Weights of a small GPT-style language model, trained from scratch on English Wikipedia.
Training: a variant of Muon for these matrices, 619M tokens, 4720 steps.
Each number is 128 + 24 x the weight over the matrix's rms, rounded and kept within 0 to 255. Layers, rows and columns count from 0. Numbers have three digits each.

# layer 2 MLP up, 1792x448, rms 0.0946, rows 1719-1791, columns 280-335
184115122107138109146098123125116197130136123121117109137092117173144158140139118124123116123093123101123161098152115118136105130169096135154106135130125097133121100070
095046123150123123180148136163121136127131107126120109107082187119123112144083131144133089164115125151126123158079167137147167141138136129134168098108130170117128073100
102139129170101116139154180128123069117114141124143113168141099170128111159097113151138132127122131118124114133124118124122151081137068123127125160123086114128104161127
131136158151144123134153103164109121109138140148077170147165153108162128153105108144147100087163131150119130086167129114112144123125149125085153120100124125113191136131
151159143122121114125146133133111131119146126115121124111161129128120131142144092123119128099120129167105118132145157134131118094170106155141143128160149157129099097131
128115126137114125163075136133107122098121114163097122124121156107115104135131147118156160140132143106149121097144123137139121119145166163148136112142111127117094128131
110158150120125108107126146100147151142112149157147132147140120108118123167120139154139161136135133124138164173138115122134104107146160144153116149126135146130136145115
079134162133113150151133118079130146101122117135117118121140154133117116134110142140096139158142081114143123124105137118119146120156087144146101125151126102146163125150
117138107112147095118129143122168133126164107120150126109146109126113100150163126109133143162153139174141161082093145126131081141108108056159078128113128040104115182139
146142091151139153128163113126113124162109125139137118152137120149115097136137147104125152127155145144113122144133190130118122146119133095141153135177144166120140102146
125106135127137114130138143119161107169096117110137129169108117118128120117139130142158113120108101141117126186106107132155137119123134156096145119169129110113103117090
099114112075108120136110117114121172083163137107134098159130138121126101111153102115152119129092132171125149104058095140099136121155157127091122133144130119138123135106
114127103157138118124112151110182128131115139137108154119128142150088147116131106098147131144129105145091163136115129163135161133141131103111123102139128152100110138116
202106136108123120145114098123104099145134146067173116079106103182152085078098195135143120131167112126091099123153122087144111142129134142127168115117118124107143089107
137090126133089125103144143126125158133158117131140141136139138127161084172123112157141148155092109099160116125128119119119131142141125136147176150124159101123161140117
137110135126140156136139125126114153122115140132135117130115125123143100102131144143112139139122144110145135100114133115131135127143171126136094123119151130154114130098
103122167105176109132155160123113166098110109153120127113109145114130109098103121129120129126115126131149125083168113116159161132150095106128121113133127126112063138130
143087162111173128142091182100136073126066122114126133091142173078113129104140138141109119160128075150097127154121115107076145112166126097133077106105180127151129163102
119173193148097117125077110172135148165092156120116122126094129127127121138129089105119104105140183125087109143113181121078164134141087164139168182112111093135128189152
155151120159110140088134162175129088043146130176120148129135090108075112109069114099073097127148105192177134146089082145116168129120155137081104102108109155109158132118
089133123129114105138123135139144139118125122143131140082127102145112112120139129133131134134126124122132136173139110127120107117137127148131114112119108128140137109139
113115142121153127127164123131110140114079126125096151141148128140171132123094130086151071099125141150109130123139097108127079146141131130133142140109136112093154124103
182068120144154081143141141142153123134104087102135105144117107153131093111122120158114143123155145107137146119083136102146166099168148146155095140139161117109099119119
169107109117158124133126146106139168122100116114133118142148065103159096152108130155127089167162096128167101091130108120105086072099135101125126082149141121139113151116
084115156162159160146087132139096116114106122102112072172119116110137089120126130120175162149147121121134138165172109123063136140080210146132057092112151125134137152132
096159134142134135123097150088155115138128099115080111115150103162131124153096134125127180153121120174131084119081104169142139139173092139133129143108129108103121148123
181134104133158135158124129128122101123120115112135123139120113146139112144120130169158132130162098149135135137108133134121114139115107113083157144083118181109131122138
126164142105096149149132109084105127113148159147127117117097118117118130132089119127151126176122074143119134164177113080148156139100149122110133155165178113090142138134
132123144135146134173132103160145121095135141132089133143147134101099099099084139123174123169133085147149129158112148142131124154153142132157118170103097160113124107125
111174120097156141122117112147150123097089141113157140132127116147107151129141131098159138144124122169125134133112117097152133134117153146116124140162097132137135138128
118138108155165112129109131118143168106166100160085149129105138134134134125129134161128138142158141098100123103112150178110100123123170151148146084106113159058114101098
129154101143122113131145094121143155112156089117107106118106121145115136139118118152124153105152125028175101136173102149114127134142116205134125089072072131177143128090
148093132175120116116103174191144122092134110163119121136148103127126095119106144132087125113128144123129135149137151156140148107075111138125159127096074140094096083141
130108105188126126114069111116073109152126123076155133089163127113190115150166119106142171106117096153103074112159157139124088108100101133134163138163090106114103140111
116153125155112084115139124118112127111084109105125138139098176160128107160117109145156109160120110113172119115110152156171096105141093082095155157106098152132123163121
114144138123128117163137125150148128105130131136123143133119099119153139160107118109155124130116143128117149125107129125152122135103090105073129122103146116129145105112
116128154100121119173081091126115137176114112094113142145155127127104165174152126152157112146134092137113109137113130129150162140094145102149067169132151100133152127095
157134126121167085174168123158121109095118143092139115208097139122152106135169150107113135127120093143092171147136121117100121123120113142092165167112136166166104118116
131110123119169115174146144141133149147088159148111160127143105102119120135121123146152114125153085144120137155094124139129137120113134091122134114090144116089134119141
154117106123142098130141116144131135122147114134141145117116144145132125089100124121129141137115122127123125114127132140145120140138107104149091150147123130136137118118
148175100136146144164124089146187192143128105138120134122133128097134061163132128133167164136148162156146146136102151125098087127142149155102158162104157136188146134150
123138114114133101118136108114135139116128128124173102132111116152135087103070122119116139130139144114110084162118126127141160107146125142102110136105124125127131139144
109148092077124118167111149155075094117102119140113117164144135102135115176135104155155148096132158146064153134093114146124129140143146106104139156113139104119106179128
109097122158127118123122121163131134117127139099139126135104152124139140127116108092131115144141124125101162109128168130145151131111111119143149106145109158140163130122
123117145150123134115138140139110135123117123159120115114126139113136140122101127143111156122107144139129123136127129134132106154154099151132114118146120121109113125122
150127137110080133131159128124126169108150123141146130148137086116148130128184164134105092125151137142149120104140132142116132141154121099111140151114081174112145123111
119154141160117143121139131159112109115134111077130162107144098105140161134103129137117114139133135130134129123136121131140156145124121120117143163128124113137174128123
135102121114105095148138113137121125201116094142137144141167154127156145167109135160141138099137137118116125125159113128093135100152170172121118162102081130129137145119
113139150175112131123107099136149111099119138108139105117145111111144158099107139181103126098141072149107152120147134119143152114119121180118175136100164110142136120140
122100155108112112141138120131137140117111140101134181143121141121124106125138143116135133123114155148116145128138140147128073108157146122123106141132117123142118152112
095080159123139082115156143147149138109121129123140151130120109140120116178113130166116097148150177158182124163119154166125129143143134129152123113121100127117123126111
139160124110148115166132158104150136124140105092108091127146087164112182107137129121177129206143074140091138105111161121118069153164155147120145176114157120101161104155
119103155137199113151193085130172132124143123136163131089133155116140185098146162158148106158104125180078113142120134111137103160071156084149123130129155147154172129136
130070119101147107137116155121119093149150103106139162087148143123127104072115159131101143166216150135180121116143151091108095129126116159131113111129081150110165141146
176147105096124107122093119161164156165115099137115125130102201074139099096139117165193097170118180119093093058124153088131117129081067134102154152123166153132120187123
057106101101093115087120189132135067149082152103171134150127122109087146117066130149156075158155102111198137137169141123118098133113156137130136135100110098101116115100
117165060108134144157103128108102123086108130070100113144103122133113116112147127140141095138117164145175118142162109137096120128101160169103080147108187148095094167067
162141142119132080085123140125148140163145162116121074127100090118141110119126127120122102131107111122135149117133094141142155142156166122098119137116114135113143107131
119188146091141118169101167102155097101148115127125120134172081139136136092154110103140110143179094104115068121155070058059165120145140119149135111171117112139165126138
177060121103127116090120119100117135139130151113172097155135124103127122179131129117124121114127111115138113102149166094112171089148111128138112129136098134116129152166
117128114151125086129127108137087124124091131114140155194145109135087123101085144143138142153147117123104138161057086117132155127152112115081121116123160138103097191120
167109111131164092129110151142138134146133138102115140121131099122143093133136151109116097174122138143105157095089169137120148127153117107164116145146118087105127161132
135121108110130119131127136134134139143118146113134140155131102139132114104130142166106119127151127098133149137143123135152108096084150136115157102125118129144145128060
138150147135148138081118142084166137104126136120135103140144115110142090114110146120096147149116094124134104156146138134116148096147122138138124152106142130093138135099
113123145137160143109092109159154151146086130128175124142090131139114166106119120107142162115136089135099129149126121120115148125179103106146074136148148102159103103104
116072091075117129164129163138119159116102102133113131134124117117135121112153123164117162146132083130138106154086094108114123136096167113105089162115115123146128134135
139129153127159107147146144149129138144092110148128148140146125131123115125124094103117120112131144129090161105136142145107128129139105111108161161134120123131094140119
138145107164115142157109137108120123149165119124127087103129145134160135144104125123142094158135091139119166106077119116140128140150100124104105147138147110091108143124
146108152118144126112143131111156131132118154157145118128123110107154138145128142105170100113137132128144146117164131119126115173144132131107131141136148117125145137079
097122110108134154094106082183148186114178148127149088099152084115115119088115143112141120158143122161117109127145142123109110093160111116117132086184105110111117098126
150138095117118103103179123104119150118146089137164150136152152124142154094075124125102129136150131134122084141183143152155082105105131111138150181131118164116096138140
106126128136100132131120125140136107133141129141137130099139136142127131142169099135115120143128142136137142131148121126107126137143141144124142108107128105133137133131
126144121126124138135096179134095176119107109138111104137104141149128142151168155128138104146133137176164143164153116124120119135142088126121145079088092132056123109149
# layer 2 MLP down (transposed), 1792x448, rms 0.0459, rows 1719-1791, columns 280-335
074162134170145113099126137141077134145115169142116147093082113131153099155092102177135118106068104138127136149118111115149106133095114190113101105120073115132100148136
141163161139141112158105119153130090117100149025110176112127078119123122109120146106129133088129120077109129111094133129159136105109135138119112138107134131069128120116
123133121118094159126113145089133133164172131117148086145145151140094107120151116107119159131087151132127137120109150121114117133094089152126119100159173070118150098153
141162144152136117084117096090143168118116118135122109112147126148136125151116168182141133096095129128108091114108131165111119118134113122111095131144171124081148113173
150134125103122108146130142127164139112119115125164128116126110102113112100136156112144128134139107133169121128101168132126113105090155124131143125118138154121119151140
171132187136153107130079097142129139119158122162133092133120115116146133126139133153156161129156126109153101153146168223126114150067163139139117142100162080102119090142
147138125101120133127125140139154162154103099186152113147107089133140093091132166139160114132146133139137133132149142139136132162132153121108141141136119146112133121106
170096099146151109132115134152128091117120106134148164157160142119115128137141152129100105132150128140150145122098094108113119142097119115142087108135149136133170125156
146133135147081152159111110148155142129141156094097112121170109107176147140176139115123150078117163123140100140125102144135158165112077093208138074095092095090125135094
139125122112148153164144130083127100159114136130130148097117138150133126129146121096106130153127113126117130146139111115117146161138095067174117134131173132108132144143
134102105131130135117156124154094126142146134143100123121100108146115130128152122156158118133108150148123138082115086124138136121113097094096131097114147128138131118135
131169092100152112129149164126107102129151166119116153098124108057122111151092125119139145131139101125089123137122161157121107124100104153150115122095135144161113117135
127108160130156137083121128144112116138104143134118095126150089153081113121116077136104099137125152126121128111146109093114113141120189122118132112122139104112101113122
129128113146090131127119104109133116149242137100145101116110105133127091152148110142116096170179131103068117112129117108123148081165165100145117110131124169137119152159
093113174113087140160160122166134133115087122128126153140104107157101079160145161194119162130113111106144138121136129111151104135125130156110135123152168129108135122150
151116111144134096119135123158114158153135123143114109145147129120137100159153085115161137147149151122167107137116138110113113120124161123102146143120126122114106126136
130153128162112133143119135150071087139136115125109127148153090092135130156121086143124097082096114118143163113160149127102146156132163127147102110171123096119135155151
053130102059144113096167150144121120111092123076092102155123112147145177101126132143139064143119081122145106120099131116120128045155103151133079116083132157124144119074
060154105129108128143116138132128144141122091138132133100108088124102146142185131118053136098122128120114115098123171175164146135132139169141153184125091125163114116134
161103120149070141158140137170102118139083188089121157149091152129097089108108098097162122197133124080132144067213112102091114105139124210085099127155158097197162088097
128120130104117119124152151135120123133129112118147121115114129129131121125133125114142142148149127113102121124129129114114100123127133142131129102140137151137142120120
108128136157148167125183147115178157143124115145134121144160132157130145128146164117102145123129137117135157120190093101113109073133168144139150126130117110140135155149
148090195107138116117107144113095128118133133162109134105158181165122084114104164138145161106149088157153122095134064138090145136145106153123118069125131117178109089151
114133151183144110129106110119136086143138117153116162109136090130109135139130104166133102053081143117179112131067094114153113094114153107109106111128137129098098127160
087068161137119124094151131135119177130174147150113113099104082185139133093118179136072104058109132117181103169170105148148137133148147156120138149119178077138082128123
112145093133146107094106147133150095136137098157123114159191110161107114148093098119147148109117119141097082109137102120116133141136130094143106133138120161117134134121
129114133115090140143130096136085111128118099130096156156140109136149130137149111127123132151114145148096105144124149130124119105124088112125126133153131118169132125115
168141126138112099133110142097128164157158146195091117136123114097120064133143123102139139081131145116123121121125136150115094110096153157125132127127125121127151142154
117171099133064110099099114151173159114124107103096117141108141102136122108108112100183110101143114147135113115110137125170113127180086130134166126104112069141136140137
120115115100149132121110136099130116095128115092111124147137118131124144120116131133097143160148123129116123123129141122139142113130117135152112124127124119128141092141
134141129124175135128125169084141133147162115133129113090099127124087145126120131164131181155136165151165120134123082099137107140096106163153108090143135094123126119149
081111158068154121084104130141085149145143113125162126175152128122210108092107124158128189141098093185054111150113194070141132109180150037110203199128152163109121040125
166116087154100114081150121133093117152109136139150139128154110131105141086112141147158099127079125134121103153114139111159149105161122115141115132130106092121093153168
091137083121170116090150114049104124119121110100100139173157143125124127111160146162185167164096116122119156120118103152098106081107116158157160102147135152120067123141
153135119156056122115133108112147073161111138175127091138101123153113184137110137143145168068104205093140129062174114168161152147123117094126153135117146153104138097111
142072134104089120142136133138139132123159126141158106132128139125117141105139161122092128122125143135171107094131119137101126113178128107129100129157134124119131128129
128111120140181116124149180155120153155104125128176142127102073163114160119130090121084102122165122127151141116157136159141091160148100101157140129129196121112119137119
153178168145158156113123142179126091110128119159124148120170155141105149113147085118134075094136143074104131122160129164077146141110083112089141141090098134106099113130
133117120097120160117120137106144154111149152128122153150150160129104095116114136159169131148115112135155116107113138155092148069118136149103121120159124084110146106174
132119108141145110119122108129170140114122125130125145152131147160141138115154109135135138125112139161146147123112123160112140160141122123102148142128089099137105151113
106118120160111098097181139145130121148125114143119071143200156078155119129153121142092103109142127155138165135130088101150159170132086155160128165144133122128114062101
108138130145146141121127148096108141165154117111137145165099146114117142125150134121101140108107115138151124143118136070151119125139166118129144127138107135128150111168
123112076159151106129108122149131134109110148104154121101096108119124089124147098082093144165153121115154111153149158160138154173101141071185132145163124113162123114144
140122137130132143120123121119147147142110119135104146148158118136129117111156144098125121117096095122156122151113087132157158139122118146120124108124107163136155130156
116135128138128140152130118134116094115106143148132125133144145106128112147103112103114105129141124108115146117101117138124116145143126133149122121140160103132120124139
098151124137135076103141129105134151127124153125148174092168138124096149124145131077161155139136128127121172134128155151184118126117126142132126110134105109111116139088
115116146137101123138167137150105138163130116126122144129136137132118134111150140099153134100109129107130131124138112140138131124129126156116104130099128115098115130125
130143135115163133181129096126109132190109156111080133147124101125124133139149172152161137122159131113137139127119122126152133117163083128085091133115114130124113114116
128127135119092085092124143133152141124135112090140116109089119126113124095155143119143151108143087153160131147119142096138111117147114127116159169097120135120114082106
155107118097128115140119121125130130146156144119146121133146133121144146144121142136147125135140122139115151136134131123160142129131123129119123153135104115140125146137
139103157129151144151149143110184149133139114138090149128134128132133186139081115090132117100144137136155148139106107115131149132139179120146073147142136106137082106115
111136143134168104131080134127158171136137079097117150106194120128145094138138129125162088107147086099149072135118141142170130144093123109133160116141137125134099161118
094135142119130136109113124103100136132131130179147114156141094132181148136148121148147099129124109102111121146083165113123114162102184168071121100132102153133109132100
148124099117085076129102166131157091151186105066122112138158178116095135118106151135072131182128126123089141114137130123139111124153101129108118165185139164107152061144
091172108159068149110144143152111108123135139129121139063160101106115147143134170148072116132109106155112100158085069156125099189148131133088118137140096140130175105076
126111106134156089155151168085171133226110130119156142130138114136165106153122143110180119144095143145159154105150107111138128063117154118067118133094133094148143134096
129124111150143163145140139171144169128136155164167050082087085140050128162135146132133106133161146147147080161151042151120161100089187221122086207143154175119112142151
130154104113156093156135169120109102100156102148163148167126161114085108138135111101112118120125123133126089148107181137137105130118151159145113149161119102110151148143
094119138133121109135120086129105171151128166177150164169114173089130109156103183147104128165136083113137141116125111127122140140143097060112119145118106147157121144147
159120119137173112125075147105129143182114140137126151119109119107112137102056124117190146096121148138142138154121153071182127088120101147113141113118164119143083107134
105138110144141091185108073166129165121147123123169128124137151109189135177102152141113095086153116127065140136096136100126147088151127078174104162129116136095111122153
170106134152159126125125106090103124155161173129135138112095139154134111111127144161138132142155141122134134106108153090112145128129134123203129118139113139127134103147
104131140134095140136152138118107120146150147159128138116144126102111138149112147139118107129123127146145103130119103129120145134133125134121104132121112110104131137142
125146129139100153103123134133145130112139128145141126124122110085128107135127119101126161141109126116138130110138139137141132124143162141131129130132156127091139134133
154155126081131138096085097105144121104119119124145102171133116153112147086135115117125147207185119139133083135165143132115170104121147125133173095081108115131140093083
129131097099120169100121136111126108150141097096132152124122127134152149120108118103154133116141150128111159132111103145132126092143094092144105135078135115104112158098
146121139090127133134170117151140148152165069136111149141125104117120092101122130114138115142158132116098135117118152144122128116121164130119146127130095140102123157105
104138149119125128076159102122122110155134130163119105130134129091110158129113155134098135123100070150131142130116140139123159118132108143135132103133129122104176118104
129137156176096127110131133138173128166106174119141123158139143099119118122134137128152147145135110115155134097120130166110160132113121104169090134098146133143129104134
186121101120128135150098122118127114110133160145172172124140104122124191081119114169121132093105120160152155166116160159128082115150142143145113122175145093145093146165
088121123129132098129133106128088157106148142136109152132154159114086154139128124157107146155082115074123143124127122095115155102164147145096163106121136146171122128122
107128130103130110078136135128134135137111103135132121134124140140134123114147137145121111121147123141118106126131149126139138127121108118140142111130132150082124113134
101145147172102158117114181187125131072152107103149160126075138119097136201180080091110134144087093120128075129133114130170090147067151142134106111118121117106124165138